{
  "n_layer": 8,
  "head_dim": 64,
  "activation": "relu",
  "norm": "layernorm",
  "norm_place": "pre",
  "norm_eps": 1e-05,
  "tie_embeddings": true,
  "init": "orth",
  "weight_decay": 0.0,
  "lr_head": 0.0039,
  "decay_shape": "linear",
  "final_lr_fraction": 0.0,
  "seq_len": 512,
  "train_tokens": 246700000
}
Each number is 128 + 24 x the weight over its row's rms, rounded and kept within 0 to 255. Layers, rows and columns count from 0. Numbers have three digits each. The size before them is the row's rms in percent of the matrix's.

# layer 3 MLP down (transposed), 1280x320, rms 0.0347, rows 817-860, columns 0-159
092:139106150143142168112104156170111124142100103145140176088132127113110113109166105117101133124169093126152113171161100097146144150088161106094091162116147088117117105112126142139162168113157151122136107092121132126130110112095144104118107161128110120101092180122105124095127135092135131093138124167113157100150129160119119157129126103101105150139119113131112110122115113098144103088112121112131109139120135143176139151124121151102168132129160112121124117110153131157161151114137105
128:155113173159145159098072136110120127129138087147149177144135079080117141095149146112133135145135136123115106132131139098135132119148179128128117123095100124127133103122132144152103152129148116125135096139122120134135116135123118144137141115115185098122116121134102147105123159139181125138094147141121140176150058149084116159153071155072130115159100162158121067108159129128079103146115143158177098120127146134103138129094109106107138128137116102083153138132110147100098144128142070
090:154129145139157110110100164111117175113087107147151108138121118163114096135123146144105155136106137129142160104142113186129140139105132143122101137140052171149095128114131111119128129118138124147102079138145160108102098105143100132140121078120112132129167171095140138139112092112081124097138169142131139125070121142115046131154123158122181159170138122123142132141107105122139101124145157113135158122110140165144157155150117142098102133146146097129123119112088106161153122126193119
107:121092126104107140114189125133210090106142123100119148142110099127108154104173115134178142135133101119104164140159052061115130106136125137139152112126163087168128116154099150088147178162161094106119105114070124088131113133119114132103117118092166126133130152155126139119134110125163132140174158175157124124127138143161119083154103116134066125119103104156119105154128141122098161117119161105132142101129119129143113113127122140142132158165161121140155132110111133082123124125160158
093:132120140156156088090143107162131168091101116183145127155147129117147110129130097132120126165124137107121096154113147102145127109156124113129101100124117080083089114078132106147141145088165138106104149121138136128149091145151139115136130148064105164190124172164102121127136140079153123100147140164127123105105100158081164095123127102143173108133138153110124108115141131152149143133138149119147120138125119130138120131101153132095141127134094130127108133138100178134103178118125093
110:152103079139153121148149096114110122147060129133119154143163134118148130137097121158197152096170135108114098135076168093100157146139152113106107108151096096100092112142118104164137113100167147126139094116146110113124117126149114127089125104140137131116147117119153149137137115143091100161156168157151106158092101152137096134105178129093147140142113101142109116143122124179140147115114126136145123132145094114138119077114125129174186118141140104149171108128178110139132097152135150
097:164128091132113112121122103118121148161144094174123154122113138137130116148144114162130151145120074131128129149205133121133159135151145092164181190116115112109094110144116121129114080160126171099147120124137188147125135140127151138126121110104130067091139125116122140147100134127137112106163112095094156112135164127126138140086100137149131140171130151125166133158156113125130114097107185143100120109113165119086144159113073142133154120141103125111128139144129140103099124116133145
090:123158151114111116123130149122122146166147120141135113088098160100153131152150132129134159125106139151131165138092126117189131102171144116144122105134119130103137117064156173155146102119143110160121129152116126110127139121137138146133097113152122110114107128081091080113102155120142112105129139133146125126137131137141100141085146116131134119101120155151109111129158149198133137130120146085122094139099124168116132137101162148128093100108116083121081121134122075135095130120069125
100:141110121118188155137124142102120128125132147127135128161132096104127093130151129162186191092137145141116087166201118130148128136108134146092172137154081103123123130112137150105164130162149097133119146086098135097125152137158139152126107151123127144057111139114126137100116129143094129111116089143099155141096129133142110122129146152152071130172106137145149132100139128146158116122111146160137142105115150163103118155135083125079120146146134115118137117122125098090120118122098120
107:155116159155128086135138133117125136117129077109092104139127108141152089124117127114153114108115113119117168165085123134141103135127144174131125166119152139117134131139098102123122110112144131131141113126150121094147118092081117152143131083112142124137141148126138126168123072119142131128164096095111152118129155154136118152114184121129124105143129124134162158165140149166090141169116115137102106097140130143085130168105132112175116102087137105180179117119092108146142128116160115
086:105145133146113135125128153136110101059123138148119126157130132121162121129136150143122156069163141118168162127126108115083164130143116110138116149106122139111127123114120138097155138118191135120157099134115164139111102115122110130123107134117156128116148141137084113090152132146160118110075113129086093156126131116111122142090102162114137151119125084157116083122124161149162095173149134096086127101145116083105119159171118159113131113101139181124111104123137192121127110154121136
095:107152117107196121142128116135176131125112141096118153093111095140078154128123110149104123157156117098117171118146132117145098117123095092110143095145139171153160126152110092102121115117116142142128146131125152155113092074120131077106144117131112139120136144134155118150108101096119108138139176156146135093168133103099125094076137151139111164136148118118135135126134100145148144131140120148143097147124087161141138110160154112160135137136142123138170082147135146131115106104153112
097:128118088114115104136119151091086132117113155178102110127105112129105172121100102106149151119110092126118117136109151130125104090108143183117150110092139103144128116126144134140118148097121122179142140101115134109119139134126113086111100152120119137153125116149103148132128147107148100109141096158118145130127130143165144160103107135146118137140129100149122158163133123154144111120158062126112147166127048106133139136114096136135110112141106117123174173130060132159122155121141126
130:098113115132095113159145090103128096127113148104155158095114137114129139098148159121077166169161129145124114158128136132122137128138161126096157128146130155155108076096094160159123054089167146139132140080166134141053144099113125143148155115108093116069144163108115108090136170188083126139099108153115140111116100141104104129132133122082119148151160163148111069142127142117125096125155097140136115173141145097114128134094147141141099129129120154157135122125143162149131118130126187
084:140164134106115129102141126107121074132157098150100134127114114132119129127182122081072121139101139145126120093156120109129136084144118117173117149142111120153157147118099137112163128119131162170125109165119112131170143107136111164124126128123105117142119132125133087100095170109092153142143134167102115123117115112143137125130137147132142114122074133140149141155153144113142139110174150137181082130149149146110089149128163132098133118137121136188111151136126137105144137179068115
106:145150135124133151109106113121110094111125130160116172139101099150106121121138107090118072171109126085114134123128112157118143110158142156135089101171139187161118109139153117122109154171119148114132156110086156150152167105099145113127155155130153132140142122141139075077103132141118094114117106119130129160118146120092151094131134177135078150143157150139132125090095135109119134152143084094160140136109139116107131180120172110120138132113134104124165110153119107163136153082145141
098:164090131125128149097112131167102169129129107134105145118108156175140090101108152105160139135149120152158132138108130115147132121143134166118131136098153089153151145099121137129162140148128108118118088135096081111107165118121097169128155144107131123132109117136152083123113148139129098129159123105145140132137131128124102130095176141137141130150090105153092123116120149116100098131154124114145101109137111131116119142105091103128127119129154159136159163149129089083143141101109119
097:126142147090130141156112152133115130140155128123185108150122112185148097093106152088138165089172115122109160146122122144125118106118089157125107136157137161124143134121128111139081119108112134138154086134123150120082121114105129162161094153120137117119102122099166154080125154132127118104104089175090120121112119108101138129134122129173116124106108146142105107178157149147187109140148140073101131126124159155133168135100149088135167108154134096104110146148105155128128126136149145
112:111188162134116119150140152117113129083137123115089131134121142118145114151134181171163156168152136146148147100097131132082112124110166126055123113114113118119139157101136103117135119136116135107108138169089142185145122111129168091150122182124125139129145133148113164118089170130122120131139142113128127172123100093135114134123148136118152099111144105145162147116105124111163112137144156136112122150103142105147131132124135141102143139181134162125116121167166149139157094138123110
092:112072140114098136144077152154153137117146150131150145122144145074152073146101097136075137112082148149141114094158119150136122137107148136115106114129129107133134095156134152109087108150144125115135102154131162096100083106152127141165136113146113111124184131126116131138110184152128135122167127116104145110133104139105115096197108117163128126115108104102115154110105108101107131152092106154148109075125138142162178119125118117160172113135145108167109107094133136137151132103149134
082:126163096134127132143147158079123131109150133123114115097125166138154120091135108119134109135165102147116159136131164148130120148154159101131120132112078084117107150123153115140138128144095132109121103134136119142123157122136170134149132123184144133164124134098133199136124061102140187147131156167113098123148094088149172108125147145128155125152170117101136135091113114126119131164119130104080108125088134102138135129131129137124128154086118090085144145149127169136089108115090093
102:127114174138081145079109125098097157131153151113143094099119144125107151151136137123238109110098124144139146075120141115147135153178117119121113148135123115150141127108112094111158140111112110067151166173134111124126142151137139141105121115083134121124129117125133125105160098123121167163094086136132131172127139147109101108156126134123164119087117124110101174135135150139142136123136117117125092164107132131122157066101142110123157126137088124164089111151169120129138059076125130
156:136098127123127120154130137100080144093117122112102108131107091114111133174115159148093138159175137142147122114093136140131105162118119141130134149140187108107103147126128134152127110118132088110135167139101103121109163091131093181170137143101159133095133151121130150156080115138111090151089135107142140141128152159069131137110136147178148106111133134144150144098145144108104169123158140145141098124172137131108185137155153136089116152191110110129102150108143138157128128129111117
085:162109094129111101134129165139142130106117143102130127167173109161123141132157099152178116150169141129126123105140157154144109097155129098139115088133120131105115084103142103105143103155122168192135142164145136104128096168158145166105122100122115104154131148171108144120129139153130129134137083130112099094157177116182141136124097110102139153074112156146153133143113142127133154134106147091145126157115153155138127092125101117154123127115153150140126128131114142112107136131108152
126:106133113142124124160152142148126099148122136101090157114154177104119145124126150130152162100142135159155134095187126168141175109100133142129111110122097123140120134153162103170136131115099112150091143099117124106135084129137104118123173143160159116120149098139131121146137137151116124119091151099132155144131119124106155125154136085106077177158148123127114139120111126111145107163103073144098136142112149107116150178171148098110129166088079088101116166140134119140132105122169137
087:101164116115119123151111150134122129116144126107090155148160138112115114130107147095137093134118166143081160097157108121115129115097089153137126149127154151147084092133146103114131101151139149142131144123125132113165151110119099118098077183149147105131144150156113106118143177083140133150165111112162146086160090064145179176127183124151133081166092127178134119121153133136095100108128106117166156124113106141122116165136146144132116124113139126124125127106112137138163134118116080
100:116070152119106125129092103098145161121129116133155130092102123087105103130117130161130124165154096126128116163164113149192122136112127081109128101143130096110121189131168089147127100159116106119100091114155132137176100126093119154132137134136136111144128097134134110095153115145086177112161151116103124091133128106080166153108126117140088149163096109163133123120081105101119086143152133142103133125123119121146167126176130167133120102064148129106146132144107154130105158111106139
095:101117091121160145131133128091128121127132133155140147169108142164093153155150138123149108174128139126124090123162103131155098136099103128120135106144076127127134106122114130166100121163129124142142081135133163089105128124100132154137137121105117145101093119141135111122143097145089105145138137131145148138116125130159168091177118070117134100117160127101156127099078123128147137131146140147150098098163122122117119160079149141116105145133122107173167132126098165117136111140142168
094:090118138165127130139128115129125136149113106156150189138120098127109130168134135076092108160138119141111120127112123155128123128130115115102150163136134097144084128131146077162160141111076163115145135089109124102165141167114106075121125173114114111137093132132125134121107134081164125131142174141090104058122105193094136116208107108102143126103149176122098120131128115170149089141109159149132186165123129138148120103109138129115143142129112127124117125119142147102105065124129149
094:131115171115092147065126106147113150067164172096140127118101138096126165142121108134176155063098105078138189159098114108100131149162086111135118124107170116114154128127117127126139148147151125087133087161127169096117119136072111126164091131141136126131161111116124116138112118098107145112119093145159105090135141156150153142124103116147120172121100112118145121122109139114167074149115129110157113138109123152156135101125120128096143137148162136135119142114110122139115164161127115
101:132122173126096110117069110127173160140120135127151158112102126107119105112137131098157123125147118072121137116127131163139121160113122117101108122133128116129075136151123168105108109139173058094098147146124173126118084163126088133140119125140140112133134119137142148076146156115125203148140145115140122134120113151157114101140137067095197138115105115104098142151122082151152112169095141121162106117134159140157110097108084140117120155115134114073165142147129147139110117153121117
095:099101076144139095144115122129133133122147151145139136160132115158150120111099139144129162142094163122144141129131122124185145127123073128109147185133125123136136149153133119154124098136121117145116147130108139158127124145126128099093111099125098135110111144159129164137132106104164078150115146099171170124140129135136141129127137177125105137127113147114137130164112127121093156111127093166149113080144084115156164127144108137106162090106115118141102158116123154116135163165126149
096:147106138156158124167141117132096102099109123163098122114127112113095153170142092144129170119153157101168129124151142167101109068136134121178155113094139164109135100100126137085136104110145127118136138123144133072088129126070154135125139176133098152146159098112130162083133151143119149134133139164108119148098088126127128118155114134118117119104144099169132121119136131125132080125143118153132149195121170109097117102102110167097137143155150094118170132136136117123090107143110163
100:162134152101138143120126109121171107130129144146085160117085172056103129125144102116157140117117167112157105119164143103103141124118158176129105122137128137140148116121117173152148154125113089118126089148133134095099150149071164098155149115144082157117132128081171103143092107137134140105157141157137150146145112128109145119119108187163140141085153107119131116125138139163159130124124155108110107082138149118154124140149104112087161149146115152140177148131156125084202093117127085
087:157119097130166140173142127154158113134149137183156130137128147138154081136131157133131120180092138109125141100130099150137141119141112115161084116133084116101123133112173181176150164128096142124140148120163142143112102175144109148148158113132127103082090098176123080121125139155156104127126118092076153129130082167106147148132169101136138127120130130152126168160171101176116122099118121178174084134105121163126135114126128144103106136104166138151086108119102133093086159143145143
101:157138116137164077138160124116152140104139114157149119159126113112115184101123092112124117111108140104153141137141144090122175119096159121106114158125152085125110122130173147151121136165162130132113118131154153097119123156115125134119142121123136129122130105054114098099135111116107135166126108155124147139111103093187127142102174107110127107131159100150132101139122142107102095118146092171115140131158166137080149127189145157113094127152120139101171131089136109106084120112086154
098:135140135162153136121105096153132144094104131129145157128084119151111119179133112153101145114127130079158139138107132144148149115146151114115103130151135133086117121144160119103111134138105101140098123184128138136147148107100099151066143122113110139162088109120135140070131133133128124104145128075105099134131096110096158124150132178166116122129168120127128164130159130135140152142156136121106105114153069101138081091101103122150142117160143210128140127138145120156131154144109159
089:107149150160155150104142088156119159130130104127135114153137114133151114115092142197167141097199103147130172147132103156137095129152136114155106111164101134156140124113118151148141095135129164134123102150171116070160115154144146114132119102137135117129130073120099150115108179112121167161116106145112097125127091136103131139126140133133148113139115148134153112131078145117147150142108098101142164141116108096111168104128119142122100123172165120079131143104134127152137123153159157
092:118117143098175128138153105137159142100129166116097144108138140149126146088126098100133153165163123124150095138136124203150126087181146138132155148125195159105154131086139131175103110125101161107108146107112152118152124117119146132117143138118166117124137145137134148107169126137143118123126122084124137126149123137064140163106141106141101132116149111156090077126179062150156084123103135123094114168137198072108161168144128142142100136129175133126136137149124127118097106126100174
102:086103169113143105140126082186145117080164135121112110102156125109101171132112139119118099100139134108139093171080146121146146117139117125104121189122113131099140144142086128126146141127134114089178152136114127105123118119146104118155111070105121127133106160086163104104154170118158153159114114140097140113110099136123124098160153116178134131126122123121122148141125149110108109129122149111169072110106148144134118118112148121158166137123136177141144138136141139142123192113106142
094:133144171137170114122110139108163157136112132153163143140111097150124151126153120154120124149112139119134118118112154114090145118121118118120141149108151100157156147152104108143098173092125133204165142117169144094177094116152162104098140134104173156153082142081130112109160128110127134119171106157131083145143100160080135129132159121137123104140116114120190182116140097138144136176123132144120150091089086074129116119167167149098128118173116131136095137086121151103123154139119164
102:133091147141128093107107088151122150125122088152138111157132160092107126130107152092173133136136111126103102139168119148156122148155120145135151128094152129127116136161115131191124124141119132142090146107129133109128139094166103129142125137106116117121134139153105134113099123135135150134107119107134155161146118099156178126143114192083093162158139105186103123135140146135123164119133097101155152128122119154136156131144135127084135140146092140099108146125133146100132124103153125
101:187097112129131150139122165199102162115135154115080147113120120145117125182136109126093143148110139065140105153147111145121140127128171131145132147138176143130150116141118121055120127099101112117100135154122127080090097126133113203151106126110097134126166115131131131128135154142122185098119117094120120118111104104108127137154158142149151155158132127123134120128147134111156139115123130091124152096118120121113131094135105187111138123097174096159124147130124128088121111093162131
101:110097149134131170075145146131131153137102084145054120118139114109138123145140099132121097102118142139135103158108117129154098132129106165117149130151129168110133112066109095132120177138132140095138123134107161101168102149114167150149126146106127140127173111148146126114105131136138136132108125148080124111142154122132115114138121146139151123102103112105138073159153125163123084077164117109156095148107159123115157183141151148103121136137140119137122144188118109129112125104167132
# layer 3 MLP up, 1280x320, rms 0.143, rows 818-861, columns 0-159
104:120138099156077100170129100117185151115106152102155083111150159142133119147125149123095134121100148159160167142135119105119118140140108103152119126182112146137138117108106118119124129140087128135147129144080110134145124145111096113125122122138092168139155164154168138151076122115085070147150149120139136107180120130120100113088116161128099117139116147134133211137090102122128108100122127084145142137142105096097128186089140124132134110126150127111114141144133110109114098099145146
103:128128123158130105154095115134135108166155147159130172102166139133132136119132123108140117184124169128097120113161107112120161129169189126144141128131107114145109134149136127141163130115122142107116169074124108110116151108093118170106116110146124073145117123151142135159114150145129148127109118107131142159138128126131148084126087119146117102110117127117120121100131105117067152100142140140111128126079147112091156156167172139114134144180109135112126163130170125133152073180102092
090:139073155114135123125090116128118175154163146136123121141142127158133127124121111113093141093129123129152104128137112157115124154110136159106156133112160123114135102132115133135131102133116087105071130075119073162129125166113077106128102127140167080124136136127099122127130143125161127132167133128159141121072119148148150126155099136159101153121145125154102133120131094158145086123138131132116151148148136138160131149104148125119136115132117163167134155118134126146134135120123142
103:098168131149119132108121138147135104108107156119157088096136093091113088117149168137116115128140165115102164106115125156109105178148118112145154129151180118092160154124103139159132138157147134154137115141120126168124101117114170128071104141139072146112141114109134101142117093144141090157106114133153136156099125139095119099101120158096147107098154128172137114141112137142106141091126135108141115156188119170162174122155160078120092064161126092129121123108112100102127087144115135
103:110128099108146130139069141125137118127140126117102073111076172099115108122100151144180119100098106101097109080132132144148087116128111145132135094126105101126148158144164115148100153120183137175128163150126133182151131174131137115136139167152106117086115163143138109120080111125144115126135114139111125136173170155125143130125113114138132106128164157102163156110142140139094108137130148118133108104141144152155126127130131096115125138172135101081122148120122159144135123095122115
098:126068130126128160101084101103109129140109119136116130095153124085148114158151100153132106130123137124134094133124099117145123094173115139109131142084140135095103150128145138150095145116112160122098141114154138113114160121110082121136136158115108173127128158107154110107133140141170132129163133077116116121118112130136136091135134139146154106109147099070154108172142085112150122139154150129170130105160161127117153155135187155132135133136118139112143135180124104108168101155148110
095:123152115148116115144129098166143136109131138127100166160113122128133133124098143133126117147144190147159165121104132133127170095128102079077141162121122144124122133117152126104128108157069136174103102163121096110177127080141116122143151132143133114123149110098147148134165116077155100119099128124127119117175145092147164122107111141157135128074137122102074112092125152111198143161143126158148108165077107108072132130151095105138124123106108143138079116126149123116100130110100095
085:171112086143129081151120093138096115107127122116145095073131121150095117118159189156103120126162124119099143130143094120147162113111118084134102121154136119110118114063140095140092148148152132102134074105149121126164132112129130160128134123091104137160128142142134200077115118153164203105122091094111133124156180136101122171094097115113130136110082130139089099116114094136122152156156116119117151158147143139137152114135129130148111154100096146161104095166129121091093134145146145
096:171171128129165137118138143163168130123119132170123093144101089147182132138131136110114124142100143109135121145142121115137140108095138166135086131118109176112138092120157131116131167133133096151127096132126139105096095077130128141155106156155140150140105158130133095088121136125136149125146068112149164148148110093158161103130112160154119109093122152123130162131132095120092136103161128117103116075114144087146117121150137150117146135103140086122153113146153116108076062119123136
107:110119141129133120160154126155144156171138161136153137108131105132130113144086145091102100154143158117145110107149178131146155170100169117114132126119135103139150124143188154135106145084129095145142120130151127139126102148167108118134133125143122145131132164122151123109161124078117072180111141091158125115150163135113124101109115113138132152110111116112147154133072109114087128123142089112144100136117126144144153091065160164138107162112133131108159153132157121124119129113059130
094:140140105125068120129107157104130087138135128141136131115126140140115128109107171100133128127148173133106151133146109095128128118125140112150128140093123096109056140124126143114162116118115130130115074113127153184158099144178108149101142118158127157117121112112113117171073166119106173112161129123094121137135087094143139116147122087166141116094153120156113150158100132123149160109133150126113153125117159086139121102143096158113120133155137144133101151100130184116094072125090153
099:122108140098120119104141096165094154155148115155090117124173133109165126107158113097101106046151123114148131149121121153093128166142150116144118055125133149087109101165149131115130113120134125123145140137145155094169155116136113122133102104127122129141155103117129129127117102132143100112094160143076119102120089108108125121155146103142153144135151154144113137141112092078139154098111113102138110103180150173136129169110192175113145167123110167131171111118134113119141173130174129
119:121160101095139141132122110088115126143143104103162125113115139138152115130146126150097126099150132132131151136135139130151086123125111136057139155102158157176163096184114103098177117130121068064112101123109113139147133086129088139149128114180109154131135105154145192136155110107189113144127111117144093104116155136181125121138125157131153184125151145096156121132125156163116138162135154138109136113126178141115143130125112137130135150127178133114094164169129113125128150108123135
098:170166132146138142109143117133131160162138107102133116124105146126119109140129119097117084137089100113110159161102165123117121127126090137139095113124131112132133158143096087137131124126143122197123142125100170112170158146114087128134177147139143141162143096133062128127126162116093073132145094149158097109174126136136155148125140116119161107111123126113127119135159112188159141100116116135139166130120136125113124147116136122152121159093119142150143063126159129162061096089136169
092:116122107155124135119081169149131135112109119128123112129173172153134164100119146115116101176139090103101106130139132151120124111101095130156196135091123099119138126150096146137121091175152137149128110110147101185085164188145132124093107101142099116101144111108149130171126097126141154161106138090117137079092153125129087094118112131152107114084122118123120115164123125141140156128149157101127122109096100135141126156107120118141148169143114167151136104130101150132144143130177111
097:080171079143121147140077181104186121119119120128092108166153136127111090119135127123110117080173108126135131119150136173156117091130157127135119150129113112099118113182104102157128127149165136102117121123150138181089146092148112086176069164125135137113143125132116112101120131118129145169170130130126139119117144144132107112142132122133112162082098109093159113120136088136128095146137162139166097117120104157099113114094152157117139139133120122123086147190155152135112110112078110
104:104109124152107125110132097087113155133109116126129111155110093125133105072126100141151161143082127148105083143146141157117165107133134110112165113140109139144135109085140129080146127166032156130133115159146095129111128121129116134121095099130074149161145114140117090125097123175091104137130107166114112139147155138100164165098135130128079157167089135126131179136104094109128131158105093158147125144136129088130135139171109142154098141170152142138108096128127113087124141122152161
087:133117094146103156114094128109102138167111074156135126112096135092140144120151127121146103110140155071095143125161119116105117149170132144159151149125088121108151069156169148136118148131117163144074110126137120101126142134140101156171158095088129112111129109134168073111163121093148171147126110152138098093139157182132103092154167136122120122107098118107100145132107122137126091096157102121171107088145120149121168147125171098103100077096099140133125133108136103147087102140091179
096:143106157121122104141177128134126148124157161105116120142088131108161131135120151174137112171177115143109111131136158143128177203135122150160123159132146116135128135110132080127151095123159139131140123082119117151135097112114101155148120119136181127124046147114124150130138132132149104151096115110129133073071133142089127114130123108107158140156174171138144114071111138131149147107186104157149157125170150124112120124129102130133153163117116139104096135144177128149125098113177143
096:150114137099102152122131092116106145112122118168141126167117122155187131127142124093154098158130117148119135160139130103126151128121120086123113122122153126176161150113117138120125112183126139145118171145180118144162148086085118109107108113100135175143101093122136100123174155088148090095120141076116123102105121110158163137137147105116098108120134094114124113125125124133130108121170110083098096110096150128115103127114106140122136117080097134160123161133140125082087147155129153
089:154164121125138134131150110100129123153114143124144142183135094109153136094109120113156176118138123122148134152155119134154110110114161151088120151124118129117158130134105148141113134101151144163112105092124121151133079069131136142171127117177153142162162154136147157139092097082137135111125128100106102119137105154136156139120084133143099131170131120122118093119137122091087093119156152100139146108132147126091110145108131145167120061162148142103161114139126120110118117167129124
091:133114098093117126153161140104158101119123098124118126105141102119127127152162168135077144113175114129156110104106099134090164143091105162107114142174139089153114111108140126110151113096135106124149143127122123088091125112112125153181158144113138096092114161116117139162088118129151107144110122112134113139126147153138167159130139123168147143104111145139146123059134148124151144112105158105093077077159175140133160126148167119120120111185160167105089147120124112139095178110106092
092:100159155067134150166135105136131122125173141154152110177156153151090122117136157154166086171094153111104131134110145074122144098159115113124137136142103143128070118121118089109149106113141157132137080120130121103142101112118122109120179092110139181150137135121107092155122091126133116136141131128138079098131139111172118119131111157113156146119097130121113156164126068131147116137127112111148119212106106120119146159072123132171167075170119103134125136127106109127140148131176117
112:121180071117100100129093145112116117092120131134105098125092123151126129138143125158177142142127134165094127098123157148143139148129114150148113116117135105116108090141143106146106128106079107118079140143101115132114143103137168111127085143118087116085181125168117121149121127133134117117164125118126162144082153144142149101132131114128137132087139107143130151197111130092099144116170108105171163115183150122114124088137137117139132161175089138149150142146143122147141157090104124
092:132157112147148153154128126131168153110138145097121098128134143153163139093110177116119105169142138122179118113100116117118146134123132108169138128117129118078113154119093147132129096137172151138129147109160125149136146178148141110093119141101152109120130130086128094114136119140143151138095101126146152122108155173135137112172138129161140129151081196125106143128135095059146130105108124125116113126095125144104161091094147161141147146085111131120091142150096134138099159091113134
100:098107129118117135141174093111125110147082144110152123107133163126155084143121157095076126110165133125135130130120166156125106123176128113117104162160153172105103113092144116123115105140107116135129162097111172126148109111119111141147154131118146133179118147097118121181116133112070137099149099144116148159141106105122114145197121158101158083164125142081143112139091112146098121138099134105119120156129131098107113129140106110134121153139153134130143118093128144138122095133143117
093:127127142135147134182102142123092133111149152141072115129148138136140086107125140140127129194105116104121137133130129136116095142073155090159086127123168119163112131083119122138092148150100112141122132130093128127138119128118150154180080141092125130153149142109106140157131097103131124125135170124100121114144158144139114118122107131129111120108098133098139108121151084117140159179115123166160109117136110142103157111141110106191127119081114144150112125127140153156096120139083096
099:113155144170096089123148129141124132132106109143141114078140136132147099143104099090114163165117110069115168095138135153147096149096088141072138147133144140118128137185132117128122133125080114104133165130138106108121130143122126125150130136081144172126115162144137116145126154119161130155172137151150123097136126147128101119143140103159100149124076115127125140107142120071093145143146130176134120120132101095086128151166103152123120146158154150117112113130138095158074136132109089
090:154092129169148131168160103124126140124175146085146154155114131131125161159123162115137114147190146114105147118157117123130151153097110134105107129126099110115147130123170125158161147119094147138129166115145110118112141158124165168121097097131147126141111177113163144125163119111127114109141110161122118113125081112107089150117084157124100099129176123097116137114081168126119134107135113121127102138140149123092131149137089155174095161094119163147148106103104148141107164128113147
092:128139120148102080124124103123153098118128174149125105074134112091132128133137136130130101087144123130123128116125182111166134123149158117116087118124137139150146162139140142131194091129122132165128169089139113137078078115144091137107123139157149163148125103115168120090123130139137138164140155142112122107141136119157128127141122129178103136136140091116113096094106173171147110155073148128126128131121155118137179133100122098190129123113080164105136174139147131107159098092099129
096:094196124169128084118101142114115121160167124140166139115151085119185156116117102098098113114118156128105145142124147101126155168129149125114132087078075134121121089125159144127164139141118163118151147131130093138163151123116165111105115123134132110112131104096117111164125159092159138095132155167122168124110091095134138103105177121113108158139121127157168171131130070108119123146116146122112112095135133109132107089164122120084116121135145151146123113137100126122156137140142135
092:095124081154147119166099094137114167157128122175106087099160142178134142136107130115095140126139168118146129117152151153150164128162143124085105163093133128114123120111138125109122112097107128122148109149115115110106132158121108142124143129080125148105129157182145187140155148142154079106133144157144065100106115099168137098144083143155162153101129105159135149127122072138140122159107122128146097118141116110112131127106121114132107148145194165153157136106140128152122098135120158
099:117096077102173117130115126118112169128189090112116116115094104126106127126134129126086126118120117150138114096124102105159141135111147150178123074139124116115138131145142098168133098072135143115095144118169143166112150139155140070142118132141104082115139148109101133166095157140140133111143150138130102146167160079103133116183119132129110131151119158152140151144127130108101122123149135151164115093149142154142115148124142128202134187158137120100144173169181116118156127107132173
103:146114117131140134118057154134129152107136088157172115109136121136125141127141163147130115156146132154098125128162113121135090127196118149130150126137109156132111087142117102140160148141097161128107179135127139151160096110110127162107114166134099149145128109159140155115140091167191142135118135120115082104128120132143186100116113130154126141119143095119074138125119158085111136152157115170129125114129117130127088157124175136159133107120121081116109155109095122156104116181095150
102:099135126101113111148143102076156155105120119126150106126107108121124118147098136135120158116157152119114139160138165146119123096124137185131162083102107138130107170134114133139110150159111129130119087096140161123147114116149121104152128185116149148131096155099143092104122114077077109155167149150140131157174126115135134127129133097097164151100089137117163176135133130125129135138170102135147153140115080173148138121135142053129131096148173134087127129138127144129144153115071078
106:117123138102157147090112103144105118125115107096158125114095144142103097150150104128105152099134110156148128126080101156161118137160101122121118124121166155131069128092120120161077133140147102097107128118146123150111127171130126106098147139149149180110182143173133108150138142104140127118159103116108129141164152170098093117127145131137129137129086131118155140138115142120163130154165118098136119163129114163119091094129135105109193143084113105108142149146133089132119114206114120
093:123138112156164151130137156137102148164165120135116108100143126114157140173130110148135138148116135155116102116132116142103103106135110106145144130148130105160122110136140182133103094136138168125116185146096161091144128075117116109116095105135127151103129113119125148088133127119085104135097110103168124131145152143125179156146097141101136132098104134100133139145090162109162132154123135156135126094110178114134123150115115155110130144119114163142125159116124143117156141115094144
096:132101142155106129140132119061139106129097078095187123130107146123146117076127148108168127118156137143133109125083134142138065146081091134116100138161124138122172142148163121114098122133160164139162135109083173128142135140121158150121142101091164146157114155138150091167144122100087112161131091116120107129121104105111095119173089113135147166138123111121123117085111134122138156157114131139123136140123120123099110173165122122106118178135094143141144133146168137123112146098159115
105:109065099082136147106099128121158163112130116115095173135117126124141116117107128139160174133107119187126116130122133108087100126117143134147165153143145118105152146103131127144133142128155103131127110168142113170147180146139137113130122144085145118095126131121100099125103092111076167124142088190103137107123157136159177149098132122129127186078119112140113141099160099106135134164157084127089120132187091132111129148130117089124118111181151165139110131144170095093119108150127165
101:131175119147131145127185168144138121174138148166116117134110100124138107127130117102151126154103109138113118109148126141110124168147120123113134111153132107135121119138117139074179125117128142142126112136110075134171162111119129109103159078126150101122105132134125138160156139132163155078114108123128181108121125120105159131111165134138094109094111137084134149144103100130133121124139168141123115088147171096179108113104099158154134113139123124121155134143103127153105124139097155
097:123126112128110150152108117103103114135127152199173134101100145099149108161140099114149147135134176149153124116121143134142128120152154129109134168108165100132125129145088141144108177127110122119124132148156155132117145138104127124086112156121093111125132135151142145182138123147119121100150118110116152118097099156137153121166181101151094117115164121116165127125109163128105079136100139151149107099131100156181101124108137108142116119154119089156128104159119130136100159083138082
103:141137120121129151144137128145147087110144148108061165123097153123169089152126110136103159124150172125084143164130142115104125115114126134156128098119126104107121164128129134127149140081076166136118139105121124115160092128136138135128138149163119141178164139154105109143102109131141118088142105105123139132136097138139139125142095140141123120139098103143113136141092161137115165115096142064135128091107117129065145112129204120128154124123170104111114118149126147141157054115161154
092:131128102157101142133110126127065071108077138141118134126144135130133096111072105133134115129111149198147139148140094139156149129140120129135121098127115077111151096166153154128127149110118134160099158081141159151126142132116089132126120101160162136149138148097136113130137118129145119121126141165121168107121135122148157115154138144095080142140100170145133180124142126108077124140126093130154124130137139104109091136151134155071130109151138090115128167099122152094115133182125115
121:155150133106107143127100095119127132134150105126109133137148156087165137132079142142157089147174147103114153108142141128145124135104121158117134117129095139109128143137115139141116122118115115117100108094137118145119092154142118172093129129123155106140131089140111164105176118123074137121108131171153138093167151160097099139124183128135154139126145134075179094177146153117142066126116149111200128091144152133101108139141116091104155140147122168068113142146123136112145130158158176